Weights of a small transformer language model: 8 heads of 64 (2 for keys and values).
Each number is 128 + 24 x the weight over the matrix's rms, rounded and kept within 0 to 255. Layers, rows and columns count from 0.

# layer 5 MLP up, 2048x512, rms 0.0371, rows 1490-1543, columns 0-127
[[176 119 123 128 119 109 139 143 123 116 162  98 114 139 133 123  88 155 126 100 134 116 132 133 127 103 127 131 145 160 149 161  99  97 137  82 111 150 160 145 134 138 128 107 125 145 139 133 161  97 137 137 126 125 136 106 199 165 126  96 121 126 154 161 130 159 123 131 132 134 136 125 129 112 124 148 103 129 110 122 141 116  83 130 113 125 132 121 166 105 143  82 100 121 129 131 155 107 145 150 133 127 121 127 116 132 134 130 119 147 167 146 163 119 106 124 137 132 127 151 142 112 111 125  89  90 144 137]
 [143  84  92 143 144 115 119 113 159  84 139  89 111 134  98 116 105 175 155 111 100  97 158 112 121 142 137 133 106 128 138 152  99 126 123 130 141 103  98 136 142 140 131  94 204 143 161  99 124 100 125 194 100 134 100 105 205 169 107 129 134 134 113 148 137 173 116 149 117 109 150 194 160 156  95  97 140 151 122 132 143 100 143 174 133 136 114 127 120  99 126 152 111 129 138  91 126 116 118 199  65 136 117 119 136 132 163 127 120 119 114 152 100 126  97 115 158 123 160 100 124 179 104 135 143 153 124 127]
 [ 99  88 152 122 148 134  94 121 132 123 179  96 171  99 128 149 133 146 142 149  80 150 107 111 136 151 141 118 101 111 143 121 121 128 114 175 118  92  80 103  90 124 147 130 119 146 130 149 136 144 123 147 100 120 137 108 151  68 134 117 137 163 122 154 162 110 125 139 142 117 110 142 104 134  99 122 111 110 154 143 179 100 137 116 108 151 149 122  72 138 150 136 131 151 144 127 100 144 116 179  73 104 152 169 100 138 139  83 130 140 146  98 120 109 124 132 184  96 148 135 115 107  78 112 157 124 135 147]
 [117 132 127 131  73 123 132  84  80 154 123 152 132 144 100  90 126 121 126 112 129 176 155 110 126 103 166 116 139 163 135 119 154  93 120 152 108 141 192 174 138 133 108 136 146 147 106 181 169 106 111 140 137  49 114 124 146  74 115 139 117 136 134 107 118 130 107  97 148 110 151 114 120 143 111 117  77 108 138 132 147 113  89  65  77 135 193 118 146 146 132 121 143 103 130 124 134 132 156 130 141  90 148 155 126 143 149 134 112 125 160  59 134 160 114 142 102 133 108 110 130 117 146 143 155 178  83 120]
 [100 101 129 109  98 119 136 163 153 105 139  98  94 126 135 161 117 130 143  92 110 111 117 113 126 114 137 104 145 119 182 143 113 164 146 124 128 135 129 120 108 140  83 116 122 125 146 163 110 119 128 130 164 123 145 119 142 127 130 112 126 127 127 137 157 135 115 165 120 130 158 156 135 146  60 163 132 150 156 140 180  69 111 121 145 115 125 171 134 122 132 127 115 160 118 163 176 120  95 114  81 131  92 129 146 126 142 101 142 123 107  96 144 129 145 137 178 185 178  83 113 114 127  82 149 152 143 125]
 [137 145  93 135 128 120 144 118 155 142  99 102 134 150 120 133  95  97 151 175 109 166 101 141 126 152 118 137 118 151 154 131 124 139 163 123 106 112 122 122 142 142 138  90  79  95  85 121 100 147 108 124 141 105 143 113 139 143 146 138 113 108 132 128 104 127  58 147 123 110 139 157 124 148 132 159 121 157 137 140 138 125 115  75 140 135 159 132 146 111 147 126 169 152 126 161 117 130 155 144 155 126 138 135  98 140 163 132 125 115 112 135 124 142 127 113 150 137 150 168 141 155 115 103 140 143 140 117]
 [122 108 116  95  95 104 159 179  95 110 126 149 159 124 126 107 127  97 128  72 116 170 131 131 149 110 154 147  99 147 156  99 141 148 132 145 141 140 103 165 167 127 117 134 115  95 159 142 116 117 128 141 112  62 114 110 181 142 130 123 124 107 147 164 180 122 112 138 135  90 145 121 125 147 110 163 142 172 129 194 122 126 118 134 125 116 106  99 112 120 153 134  89 165 120 134 155 141 149 129 102 103 147 145 100 124 118 177 114 114 129 126 108 120 147 133 131 112 179 109 133 115 129 112 158 159 147 135]
 [132  77 103 115 114 140  68 139 132 116 163 107 127 152 142 138 133 158 112 115  92 132 141 172 100  94 152 152 112 115 141 150 114 177 137 150 120 154 102 137 153 133 113 160 133 161 126 134 147 132 117 129 139 137 132 125 147  95 121 121  76 141 116 120 162 136 132 135 113 129 139 135 116 133  95 154 136 151 142 196 179  84 125 153 145 141 179 151  80 127 156 132 119  78  67 183 135 114  77  75 125 135  85 145 126 149 100 130 167 100 110 145 101 137 140 119 114 130 120 127 102 147 133 139 108 127 121 138]
 [146 121 156 160 116 158  90 122 139 140  86  97 100 127 113 114 120 115 155 139 115 145  59 147  95 146 160 108 132 129 132 103 107 140 143 135 117 109 183 125 133 136 139 115 151 119  88  74 142  89  98 166  73 172 143 119 169 130  97 125 112 181 142 129 111 176  80  88 127 150 104  93 136 177 120 154 142  93 128 132 145 156 147 108 127 109 124 129 111 120 132 102  82 163 116 131  68 129  87 109 113 123 136 117 139 122 140 144 124 100 142 163 132 153 142 135 147  86 120 141 156 102 112 144 111  44 136 134]
 [157 128 126 111 154 113  85 123  86 163 144 123 155 149 140  96 135 143 114 141 120 109 138 144 117 117 138 123  97 143 128 112 111 123 142 133 133 166 118 140 125 104 106 120 155 146 114 114 103  99 155 135 120 171 130 113 128 134 126 117 120 131 141 133 168 134 142  99 111 131 117 138  86  99 103 103 105 110 127 108 160 123 179 149 135 129 109 142 144 164  92 103 131 154  91 125 144 148 130 142 114 119 104 143 114 131 100 131 125 120 122 143 123 164 145 139 151 156 157 121 140  89  94 117  98 151 158 117]
 [135 156 141 152 129 102 115 149 154 155  93 105 135 126  99 108 122 123 111 119 149 134 125 170 120 102 132 187 109 171 125 114 127 122 171 105 131 116 125 176 133 163 117 136 125 116  94 116 111 128  79 151 156 131 155 118 123 122 201 160 135 123 148 124 135 104 109 129 123 125 114 136 124 146 147 107 133  84 138 114 123 149 133 143  96 122 159 110 136 124 125 122 127 120 104 121 111 189 149 106 148 101 130 122 138 131  83 145 177 103 149 118  96 177 108 119 145  88 124  76 122 156 138 119 135 142 106 159]
 [136 120 139 130 152 168 129 183 131 113 129  85 112 148 146 132 141 133 132 168  85 143 152 115  99  93 132 113 141 154 185 133 143 154 123 137 113 105 169  92 121 132 128 132 104 105 139 113 107 145 112 168 127 122 109 132 159 111 128 139  93 166 111 141 139 105 181 147 160  82 136 149 101 131 138 114 144 163 127  73 133 107  80 126 127 152 146 138 112 115 166 106 102 124 126 123 130 117 154 107 124 137 146 161 145 157 178 127 143  87 136  70 165 117 135 168  94 143 104 169 146  96 132 127 110  72 133 176]
 [170 154 106 120 121 151 126 125 146 129 103 128 125 170 129 150 150 147 143 131 112  93 147 107  99 116 119 140 126  87 126 142  88 104 147  97 135 117 161 140 114 127 152 171 111 114 177 156 125 112 153 103 145 142 135 114 158 128 118  98 108 143 135 203 122 133 141 147 140  79 203 195 164 127 137 121 131 109  97 122 133  99 151 116 101 184 155 136 131 113 153 139 152 141 153 153 166 108 131 172 123 155 107 103 108 139 149  83 126 146 137 108 125 137 105 126 138 175 101 141 108 117 103 122 145 125 160 185]
 [143 146 111 101 122 106 143 158  91 123 150 102  95 150 148 161 174 141 119  89 137  91  88  91  74 150 124 124 152 145 150 130 147 122 128 104 142 176 151 140 132 122  88 138 111 106 142 119 120 150 125 178  89 103 131 110 173 123 137 170 119 121 118 113 134 137 124 101 104 127 170 105 154 134 147 113 104 118 129 159 111 128 125 119 166 119 141 104 116 121  85 141 129 130 119 133 151 118 108 131 100 114  78 128 140 118 110  98 121 127 145  84 118 195 122 131 141 148 122 169 111 130 128 149 109 172 130 156]
 [121 167 136 165 121 136  93 134 127 117 150 129  94 120 130 110 143 132 125 113 138 107 146 142 146 123 132 128 112 127 127 159 127 146 139 117  75 176 167  98 133 137  89 140 133 112 125 127 137  98 138 118 156 128  99 108 153  98 111 122 126 131 134 108 112 150  82 127  57 103 127 171 213 115 131 130 112 150 165 143 105 119 117 194 169 145 106 105 100 114  87 129 136 116 118 161 131 115 121 140 152 115  83 154 165 121 160 115 145 116 125 130 138 174 107 126 176 141 145 128 144 172 113  83 116 122 159 117]
 [107 127 126 151 126 113  70 110 158 110 100  77 106 102 112 116 106 125 107 150 156 146 122  68 139 106 140 150 105 113 123 152  84 131 184 134 115 109 131  80 104 145 142 125 132 157 121 132 130 165 108 137 171 127 127 104 125 171 143 132 112 141 131 165 161 119 127 127 122 114 110 144 116 160 116 121 110 149 112 126 133 126 117 143 104 119 166 131 122 110 116 155  91 111 101 127  65 135 118 136 152 147 122  90 167 156  87 125 154 122 137 148 145 131 107 157 130 110  91 175 146 156 123 141 118 115 106 153]
 [166 138 143 139 124 120 141 156 136 113 132 111 121 139 115 141 133 131 125 100 141 189 115 143 115  96 130 109 117 161 169 133 128 151 136 144 150 122 130 131 133 107 149 139 182 148 119 125 142 116  95 120 132 123  98 124 134 158 137 157 110 126 148 120 137 140 102 142 159 141 147 118 130 124 115 146  94  86  97 153 158 175  83  89  78 154 185 114  99 124 139 125 165 153 179 143  69 139 174 139 152 122 110 138 113 124 178 114 121 127 164 108 167  82 106 124 106 112 168  88  84 133 143 144  98 123 129 137]
 [125 126 136 130  99 150 130 123  66 144 139 139 172 169 133 107 120 111 109 119 130 129 152 174  84 143 108 118 121 101 121 131 117 130 115 107 153 132 109 122 109 174  90 109 162 117 123 105  77 136 158 135 123 143 150 122 123 130 132 109 102 130 115 142 163 182 136 107 155 104 150 133  96 137  82  88  81 143 129 120  92  81 156 152 107 134 126 152 124 126 130 126 192 157 101 137 131 130 158 155 113 117 148  82  91 124 118 167 107 128 167 153 137 120 120 170 154 130 179 127 169 131 103 146 125 122 161 120]
 [ 93 120 161 104 120 169 133 148 138 145 155 112  91 147 135 132 129 118 131 128  66 133 132 177 118 110 138 142 135 126 157 110  97 125 155 148 114 148 111 114 136 105 100 147 110 115  74 137 134 112 142 145 111 120 152 116 160 132 173 124 110 144 147 168 149 130 111  85 171 121 149 153 169 117 141  97 122 131 156 115 162 141 121 112 127 132 102 141  93 126 127 108 117 175 106 128  98 140 158 104 108 159 142 154 115 119 102 114 160 102 156  93 143  94 130 117 139 168 137 133  94  98 158 138 177 192 121 174]
 [145 118 167 147  89 122  53 105 102 152 157 126 114 107 126  87 109 138  95 145 129  92 121 111 186 129 120 111 131  99 124 154 129 121 190  99 160 121 192 110  64 191 121 120 135 143 155 155 133 114 129 157 133 117  98 106 142 139 120 124 153 151 129 112 117 165 139 145  74 101 137 100 133 119 127 113 115 100 132  90 154 112 138 147 117 154 142 116  91 137 145 113 141 107 128 166  98 161 138  90 151 155 133 119 110 121 140 128  83 105 139 158 132 112 115 153 161  70 112 140  80 172 136 155 169 144 154 115]
 [134 181 119 144 128 146 139  86  75 149 153 163 124  92 155 134 161 127 131 144 111 104  74 114 148 142 154 104 133 136 129 126 150 177 178 124 141 154 157 134 152 113 114 173 205 177 160 150 128 144 135 123  97 137 137 116 140 147 143 134 151 150 122 120 129 155 158 140 184 114 168 108 151 123 122 161  94 117 114 135 136  80 167  69 136 137 173 102 113 113 116 108 110 118 119 118 137 145 120 132 137 117 191 135 119 121  90 119 105 151  81 100 126 154 129 135 113 167 104 125 124 131 150 153 106 134 129 137]
 [134 118 169 164 119 152 138 153 129 149 121 105 114 157 173 135 106 139 169 112 122 105 108 100 116 138 125 151 111 113 111 136 125 122 100 155 117 132 125  97 160 143 140 102 104 114  97 140 184 113 168 106 118 196  97 120 123 117 171 126 147 142 121 117 125 115 155  76 135 106 135 155 123 111 132 125 146 143 148 119  95  77 134 169 128 133  88 146 128 144  84 115 137 174 106 166 120 126 131 101 120 118 124 128 108 146 120 161 168 141 129 136 151 137 158 120 125 133 120 126 146  88 113 115 127 133 123 144]
 [106 148 116  96 117 153  86 127 111 171 172 110 198 149 120 139 125 119  99 131  82 121 125 122 120 112 126 155 142 126 140 135 143 121  75 161 144  94 108 117 153 130  78 174 132 154 119 150 115 125 125 117 141 104 140 128 122 166 118 136 132 113 139 139 129 123 153 188 155 122 149 124 139 133  79 120 127 169 129 126 167 131 150 151 156 131 136 112  88 134 137 165 153 147 107 196 126 182 121 120  89 146 144 128 141 145 137  81 140 143 109 150  81 153 124 138 161 148 122 121 115 132 109  90 112 167 156 122]
 [131  97 107 164 159 148  84 113 138 150 120  92 128 139 128 130 167 107 144 141 133 121 116 157 119 148 155  99 129 139 124 167 149  93 149 120 117  85 134  91 145 126 114 130 130 166  70 172 175 120 119 134 128 105 141 114 159 146 133 115 121 127 148 146 131 138 134 149 108 133 187 117 116 152 108 126 116 149 164 127 141  80 152 119 124 136 139 145 141 125 123 114 181 135  90 113 145 114 124 128 129 171 125 133  87 132 142 112 139 138 136 128 168 164  95 147 112 102 110 141 138  87 122 151 125 153 114 137]
 [ 99  91 121 128 110 158 104 143 133 111 128 109 157 113  90 128 147 103  89 148 137 197 124 123  91  92 103 121 119 105 109 130 118 152 132 138 142 161 155 101  89 130  80 115 193 166  93 114 146 120 148 133 159 138  84 112 127 151 147 126 119 118 163 120 109 147 138 202 145  70 155  95 149 133  94 154 116 156 106 151 125 116 115 116 163 130 176 119 130 109 162 151 139 131 137 112 105 126  90 114 123 134 102  91 124 146 186 128  96 141 140 153 127 154  84 162 120 133  93 121 140 119 112 127 123 118 122 146]
 [141 146  82 121  96 169 149  95 144 125 177 123 169 154 124  78 154 129 174 166 137 143 151 137 107 154 118 142  85 122 157 112 124 120 129 158 135 173 120 136 130 131 104 100 142 170 107 161 131 123  60 112 145 157 145 125 153 125 123  95 117 189 120 159 160 134 117 132 173 139 133 133 102 128 127 135 133  83 125 132 168 142 145 149  79 146 165 145 110 127 144  90 157 137  95 162 173 174 159 139 107 135 116 133 158 115 125 122 219 130 129 102  77 123 109 158 139 125 131 126  76 127 109  98 158 148 129 105]
 [122 182 160 141 114 113 135  93  95 139 148 136 121 187 140 113 122 127 135  75 105 125 130 156 104 148 125 141 149 119 134 103 116 133 166 144 125 132 123 119  91 127 148 116 158 112 132  89 108 163 138 150  99 112 169 121 144 132 125 136  53 145 158 123 117 124  94 132 107 101 114 117 138 169 124 142  86 120 139 109 127 144 146 128 107 134 144 148 126 131 191 154 103 144 159 148 111 181 140 130  81 120 137 125 138 145  90 160 172 109 121 117 131 149 109 122 136 157 106  91 140  89 164 100 133 123 152 122]
 [117 127 166 155 119 162 145 170 103 108 138 166 143 122 104 106 118 112 135 122 146 141  61 121 133 115 128 108 105  98 133 134 114 136 130 146 145 146 123 112 108 149 144 134 101 123 112 145 133 134 131 138 104 127 131 114 137 113 117 100 143 154 129 148 128 130 120 116 140 118 106 104 115 122 129 149 127 157 120 115 104 122 125 103 137 108 119 119 129 147 103 118 126 125 127 125 143 142 146  99 137 112 118 130 147 128 122 122 108 132 137 108 140 119 165 121 108 103 125 126 149 103 112 127 130 139 135 121]
 [157 100 131 136 139 113 114 151  86 155 179 120 172 141 113 133 145 120 109 161 147 156 118 157 192 113 140 124 123 104 105 115 146 117 115 122 142 102 163 113  92 131 157 142 129 119 110 157  98 143 172 144  68  68 148 109 152 152 160 162 130 114 137 143 112 174  93 125  97  75 193 100 144 171 147 108  91 129 136 143 120  96 116  95 153 141 151 149  83 121 138 174  99  92 139 118 148 123 101  83 108 147 113 145 162 144 105 114 150  75  97 145 176 117 133 147 152 137 132  96 134 141 207 134 106 120 158 184]
 [139 167 137 161 113 128 111  80 136 115 108 148 115 131 107 108  71 141 152  85 136 108 136 122 138  84 116  85 114 158 133 183  95 136 111 138  92 112  92 109 123 136 110 133 137 131 157 101 150 175 125 135 160  94 102 118 141 125 125 134 123 174 144 143  99  87  99 110 146 132 129 134 162  97 142 147 134 115 124 140 120 131 121 119 153 135  98 138 137 114 168 128 162 124  87 167  83 153 112 103 142 169 116 146 173 155 131 103 138 137 147 127 125 164 122  84 139  83 123 120 113 119 156 122 141 131 113 129]
 [160 197  92 130 121 132 112  66 136 119 120  96  92 104 146 112 145 123  84 117 114 111 165 118 176 128 108 180  80 139 140 116 159  85 144 127 119 138 126 124 167 145 157  77 125 133 175 138 141 146  91 111 143 172 152 119 131 150 153 127 157 136 103 118 153 124 127 130 150 125 134 120 163 146 100 127 110 131 169 157 129 147 158 140 139 146 105 141  78 143  72  95 128 127 145 141  97 123 114 150 159 144 124 134 156 105 116 114 133 134 126 142 124 114  94  86 108  92 111 156 159 162 142  92 103 132 136 116]
 [124 155 124 128 151 156 142 135 145 137 124  80 109 162  85 162 181 124 111 124 123 150 118 162 139  82 162  98 132 159 149 121 122 184 149 143 144 154 135 129 126 142 143 118 123 122 165  91 110  62 108 119 111 100 119 130 126 119 148 143  76 120 157 127 125 150 117 116 127 157 124  89  89 125 141 145 121 138 147 146 138 148 136 151 150 126 142 114 117 145 157 142 113 165  91 193 136 116 171  94 115 117  93 126 148 129 113 141 170 116 128  84 162 158  97 141 125 137 178 103 121 125 134 116 136 123 164 142]
 [128 184 142 143 126 136 146 148 113 157 101  85 123 162 128 106 111 133 133 137 122 116 104 154 101 113 143 102 122 111 114 143 127  87 127 140  91 181 138  66 131 135 167  86 119 101 124 115  84 178  92 142  92 135 122 132 148 125 140 162 150 152 138 141 107 118  74 149 109  91 147 156 135 144 165 139 125  98  98 125 141 163 142 135 155 142 134 147 132 113 194 157 143 140 101  98 107 151 122 133 115 122 149 108 128 147 120 165 124 137 136 103 132 129 135  81 135  99 107 120 159 113 149  93 107 131 184 115]
 [157 161 123 157 101 135 114 161 127 111 130  90 138 116 173 115 164 115  90  76 101 128 131  97 108 121 164 141 147 126 117 137 131 116  80 117 141 109 117 162 177 147 150 144 123 186 119  99 134 138 106 154  61  93 102 114 127 115 128 129 128 158 118 108 143 161 125 141  92 138  78 135 105 171  80 139 106 102 169 122 141 131 125  92 134 153  94 139 115 122 142  96 124 129 103 115  94 107  95  92 129 151 125 123 137 118 138 130 170 143 161 149 113 123 171 116 120 129 115 131 135  93  98 124 133  99 117 137]
 [130 119 133 112 136 162 130  76 157 164 159 130 156  90 133 129 129 124 140 163 116 140  93 128 182 101 127 112 144 115 129 109 105 129 180 135 154 121 157 121 137 130 113 131 145 117 124 108 160 142 146 173  98 120 162 110 173 199 102 173 134 155 152  88 123 156 130 114  95  97 128 110 159 109 134  84 136 117 112 145 127 138 168 148 108 145 147 142 143 130 100 155 126 123 165 150 105 119  98  98 101 113 100 138 109 127  95 126 126 104 141 122 118 145  86 197 173 129 138 149 153 142 131 134 110 110 133 110]
 [159 138 168 113 140 121  74 100 135 133 125  95 123 110 132 111  88 129  92 167 133  91 129 122 128 164 144 135 135 106 139 184 156 136 112 133 118  86 173 124 138 125 184 118 121 175 143 123 139 113 109 156 127 115 141 129 161  97 122 112 148 111 162 153 126 134 128 113 138 119 198 171 136 157 138  80 104 129 148 116 161  66 120 137 137 127 127  90 125 112 110 106 103 105 108 108 121  99 129 138 143  98 156 167 154 147 168 112 111 134 170 114 148 135 105 120 214 114 148 100 126 139 122 103 127 181 143 137]
 [131 133 121 116 137 135 109 111 157 136 100  83 114 133 122 118  63 156 104 126 138 127 147 168  89  99 164 127 139 138 152 147 133  86 165 161  93 128 138  91 145 130 108 123 137 147  76 135 163 107 102 148 146 170 147 119 114 105 165 119 113 103 181 125 134 150  97 104 129 139 102 114 142 109  86 131 133  93 178 132 140 126  96 109 131 152 130 129 129 139  94 104 189 173 118 129 131 127 154 140 156 102 115 124 106 125 116 135 169 122 162  94 167 104 132 113 119 110 132 151 115  88 105 145 118  91  85 141]
 [151  69 176 114 142 133 112 124 148 100 132 135 144 103  91 125 154 132  98 104 118 193 132 132  93 139 135 100  93 103 144 175 142 127 142 103 153 127 115 137 104 137 115 102 177 153 144 104 150 122  88 126 119 133 112 110 146 110 106 130 121 139 134 156 134 122 151 142 147 109 170 131 119 126 131 114 119 151 131 139 156 100 141 196 101 136 165 139 136 120 158 146 130 140  96 118 121 102 124 119 140  91 101 113  84 143 123 133 167 127 115 150 107 105 148 124 114 131 179 153 127 108 101 118 108 138 198 121]
 [131 124 139 111 158 112  94 149  82 117 136 142 109 144 165 127 145 121 105 152 112 129 123 140 125 102 112 105 142 120 139 127 125 125 123 144 167 136 120 137 129 146 141 175 114 124 128 139 116 155 140 226  98 118 118 104 159 131 131 173 134 182 144 168 166 139  89  93 135 132 130 106  93 140 140 143  85  83 134 115 113 104  95  85 115 125  89  90 103 126 156 142 123 159 111 182 128 163 134 116 122 161 101  63 178 151 126 152 146 108 122 120 110 148 102 121 105  92 119 145 199 118 152 131 132 131 137 138]
 [171 109 118 131  99  93  90 141  73 115 125 122 149 116 135  89 116 197  90  94 144 120 144 116 109 116 152  74  90 144 145 170 113 137 128 125 150  84 100 143  96 175 128 114 148  90 140 154 105 124 175 132 148 130  90 116 130 158 147 119 100 122 143 137 154 147 101 174  72 120  95 114 129 140  61 128 107 127 179 105 122  88 106 119 112 109 127  68 131 103 115 127 149 126 111 139 170 132 141 120  79 149 130 112 119 140 155 147 111  99  96 134 109 143 156 143 155 136 134 111 126 143 105 130 152 124 199 164]
 [128 104 152 157 109 123 116 137 142 102 131  88 155 255 147 138 173 100 133 132 134 109 153 176 122 154 104 153 119 111 111 162 108 144 172  75 136 105 158 101  93 137 180 127 135 118 144 140 113 116  97 159 153 140 115 116 162  98 126 124  92 125 140 129 135 160 110 117 169 106 137 147 125 101 137 122 128 124 112 146 154 103 122 131 128 153 132 119 101 125 136 121 130 111 152 127 165 130 112 168 112 156 117  96 125 155 160 154 177 119 121 120 127 135 106 100 163  92 111 118 132  93 114 139 131 140 161 150]
 [112 140 112 160  72 134 124 115  71 101 121 182 130 107 121  96  92 135 118 143 111 134 153 107 143 146 178 102 124 133 152 112 122 108 109 131 105 117 100 135 104 125 120 148 148 138 115 153 148 134 109 147 141 137 135 114 131 123 153  93  70 171 188 144 124 100 136 109 143  79 115 146 130 186  87 105 181  89 101 169 208 103  97 134 102 115 187 132 142 122 113 134 146 100 125 124 121 153 111 104 134 117 117 115 130 120 123 152 164 108 116  83 118 115 121 138 116 107  98 138 151 119 143 110  86 121 122 133]
 [150 136 120 164 119 144 121 113  72  83  92  96 142 132 130  95 177 139 145 150 130 150 135  97 114  92 144  72 109 129 133 113 132  94 164 127 121 148 181 153  64 149 125 120 134 128 125 140 107 179 146 130 137 121 142 124 157  96 175  87  76 118 154 133 120 124 104 129 140  93 160 169 164 172 139 122 130  68 138 123 126 106 152 101 106 119 131  89 143 115 109 141 195 104 103 106 143 100 130  95 113 108 150 135 134 127 148 124 173 131 154  98 141 181 125 105 145 154  90 138 165 138 126 139  68 135 125 148]
 [119 102 101 111 131 126 153 142 157 160 129  83  74  92 139 150 106 156 145 169 113 111 142 131  99  91 200 123  89 151 197 135 105  87 143 129 130 130 198 138 149 105 124 127 130 128 150 115 154 122 103 132 118  96 126 115 135 126 168 117 144 119 123 149  97 117 115 120 112  78 132 150 179 124 157 106 123  79 103 160 124 176  82 177 136 148 147 143 151 116  97 106 114  90 143 117  76  79  94 139 133  87  88 132 116 156 120 119 115 130 104 115 146 208 133 101 138 159 114 160 111 114 108 134 125 106  93 136]
 [122 198  96 129 126 166  95 153 143 128 103 141 112 130 111 134 134 131  67  73 136 115  52 103 162 155 173 130 122 108 123 145  88 158 118 132 122  93 121 116  98 175 110 175 137 139  93 140 143 111  88 136 126 139 144 132  94 109 169 149 111 127  97 129 117 151 125 134  80 144 143 129  96 153 118 141 118 139 124 134 164 111  78 172 157 138 143 157 131 178  87 145 124 121 170 110 148 136  86 118 140 131 127 109  97 156 149 148  88  93 126 140 120 126 161 143 122 111 136 151 111 143 116 109 132  96 131 102]
 [112 160 102 137 112 128 133 138  75 132 100 129 117 151 137 108 156 155 152 166 141 112  81  85 121 126 138 149  94 163 140 155 163  99 132 126 178 171 155 132 116 169 104 144 106 117 133 120 157 174 135  99 124 120 147 131 134 117 152 108 132 128  94 124 141 121 114 112 142 138 124 147 120 149 121 159 122  65 134 140 102 129 136 116 111 135 137  84 159 125 141 118 169 120 177 136 133 155 151 111  90 118 118 127 117 134 133 134 106 114 112 112 102 168 173 125  93 154 132 129 126  91 121  90  70 180 103 109]
 [136 176 120 140 144 136 111 142 107 119 147 150 129 105 129 101 140 139 121 153 134 173 142 142 106 113 139 134  89 132 121 160 142 129 160 148 145 136 108 129 120 115 126 138 144 181  80 111 112 105 121 117 123 152 124 129 103 139 140 142 135 102 120 110 117 137 103 175 141 141 134 105 155 125 127  96 111 128 126 110 129 111 148 158 109 127 126 144 127 182 103 139 143 110 123 114 145 119 127 164 126 129 101 102 112 117  75 146 158 116 101 140 129 142 112 141 126 100 142 140 148 140 109  86 155 162 118 111]
 [149 119 169 129 116 125 110  84 112 119 138  86 105 103 119 106 128 124 158 130 135 142 118 129 111 120 126 135 120 131 123 122 121 153 114 113  82 136 170 119 146 154  97 127 146 157 133 117 121 115  87 147 124  99 106 116 127 135 176 137 103 127 126 153 114 141 148 132  99 118  99 150 186 143  96 119  69 133 132  64 101 127  82 133 119 145 108  93 119 123 150 131 119 111 143 130  86 146 159 174 118 146 150 170 133 137 136  77 119 150 212 117 133 115 106 113 146 156  91 191  97 117  89 124  85 143  98 163]
 [168 111 154 131  64 136  98 133 151 122 104  98 150 119 123  82 110 116 127 156 134 124 114 121 118  98 149 137 103  95 138 111 133 133  95  96 140 132 154 110 125 172  93 135 170 115 125 129 150 107 155 145 118 141 139 119 154 121 119 121 132 137 137 126 178 127 128 147 108  94 112 113 137 150  83 105 137 159  99 114 135 163 126 113 109 138 114 118  98 108 138  89 121 135 148 116 136 143 135 131 148 125 144 142 168 144 197 175 118 136 115 152 128 106 139 174 152 122 113 118 116 132 108 145 157 139 129 131]
 [141 163 151 156 106 122  86 143 111 134  99 112 122  94 141  63  89 161 122 115  88 126 130 129 153 103 148  86  87 113 141 147 140 118 112 146 113  96 143 155  88 134 148  89 153 152 142 130 149 149 107 120  97 178 154 123 130 124 114  96 152 140 144 143 114 113  87  85 131 107  81 142 136 109  99  99 194 120 149 113 155 124 122 147 151 119 152 129 149 111 126 100 108 124 106 102 101 139  92 130 165 129  99 105 122 145 114  78 134 131 159 121 119 109 130 111 166 105 100 164 149 144 125 119 125 106 110 143]
 [100 118 106 102 138 123  71 166 126 102 118 127 148  94 142 124 102 150 122 139 104 145 144 133 114  74 171 126 106 137 149 148  71 148 121 129 153 116 141 191 108 136 104 164 128 122 164 113 155 118 132 117  77 142 147 121 146  95 144 141 140 149 137 163 140 151  85  96  79 134 166 158 148 126 160 131 134 109 156 158 143  74 143 145 161 112 151 117 140 132 164  84 158 118 106 157 141  91 121 105 120 138  85 112 139 122 175 155 105 133 133 100 128 124 138 128 146 160 149 136 128 140 146 114 137 123 135 105]
 [122 177 131 124 110 133 143 160 101 166 135 140 136  97  99 147 120 116  76 104 134 109 135 110 160 135 138 114 141 117 125 157 175 139  70 165 130 134 131 160 132 118 122 159  93 125 144 216 120 118 127 129 138  44 130 123 174 143 178 143 136 161 141 136 136 130 123  95 144 128 139  76 129 118 144 121 123 164 143 141 132 163  92 102 139 166 117 109 102 122  79 101  60 125 123 112 143 126 132 123 158 107 132 134 100 165 151  99 132  81 175 118  96 117 135 124 165 132 108 102 116 137 132 129 114 125 187 130]
 [166  87 172 108 125 128  56 135 129 105  92  60 173 138 133 117 118 129 141 131 125 167 122 139 126 143 127 145 126 107 130 131  91 119  86 105 106 128 186 104  78 154 103 140 158  83 127 115 139 130 127 150  54 131 148 106 137 126 121 124 157 127 135 142 113 125 146  82 152  79 157 137 155 151 142  91 139 126 148 141 110 148 167 131 165 124 135 130 117 138 153 127  99 115 141 146  87 123 109 113 101 118 121 128 167 138 140 125 114 133 141 140 136 138 166 138 159 138 132 145 141  67 135 133 103 133 111 112]
 [121  95 173 111 119  99 110 127  92 173 139 132 108 128 169  97 156 115 110 134  99 109 126 127 117 131 145 127  96 145 116 124 160 101 116 143 125 111 140 171 107 160 116 103 172 133 145 158 115 116 135 144  99 133 128 113 140 125 162 181 135 106 121 116 136 134  98 140 110 115 140 153 164 110 118 106  79 110 104 105 129 157 107 102 178 112 102 133 104 147  86 164 105 119  93 142 111 152 102 153 115 149 132 132  97 125 116 135 115 134 108 129 164 166 130 104 169  86 136 117  91 161 119 136 177 162 131 102]]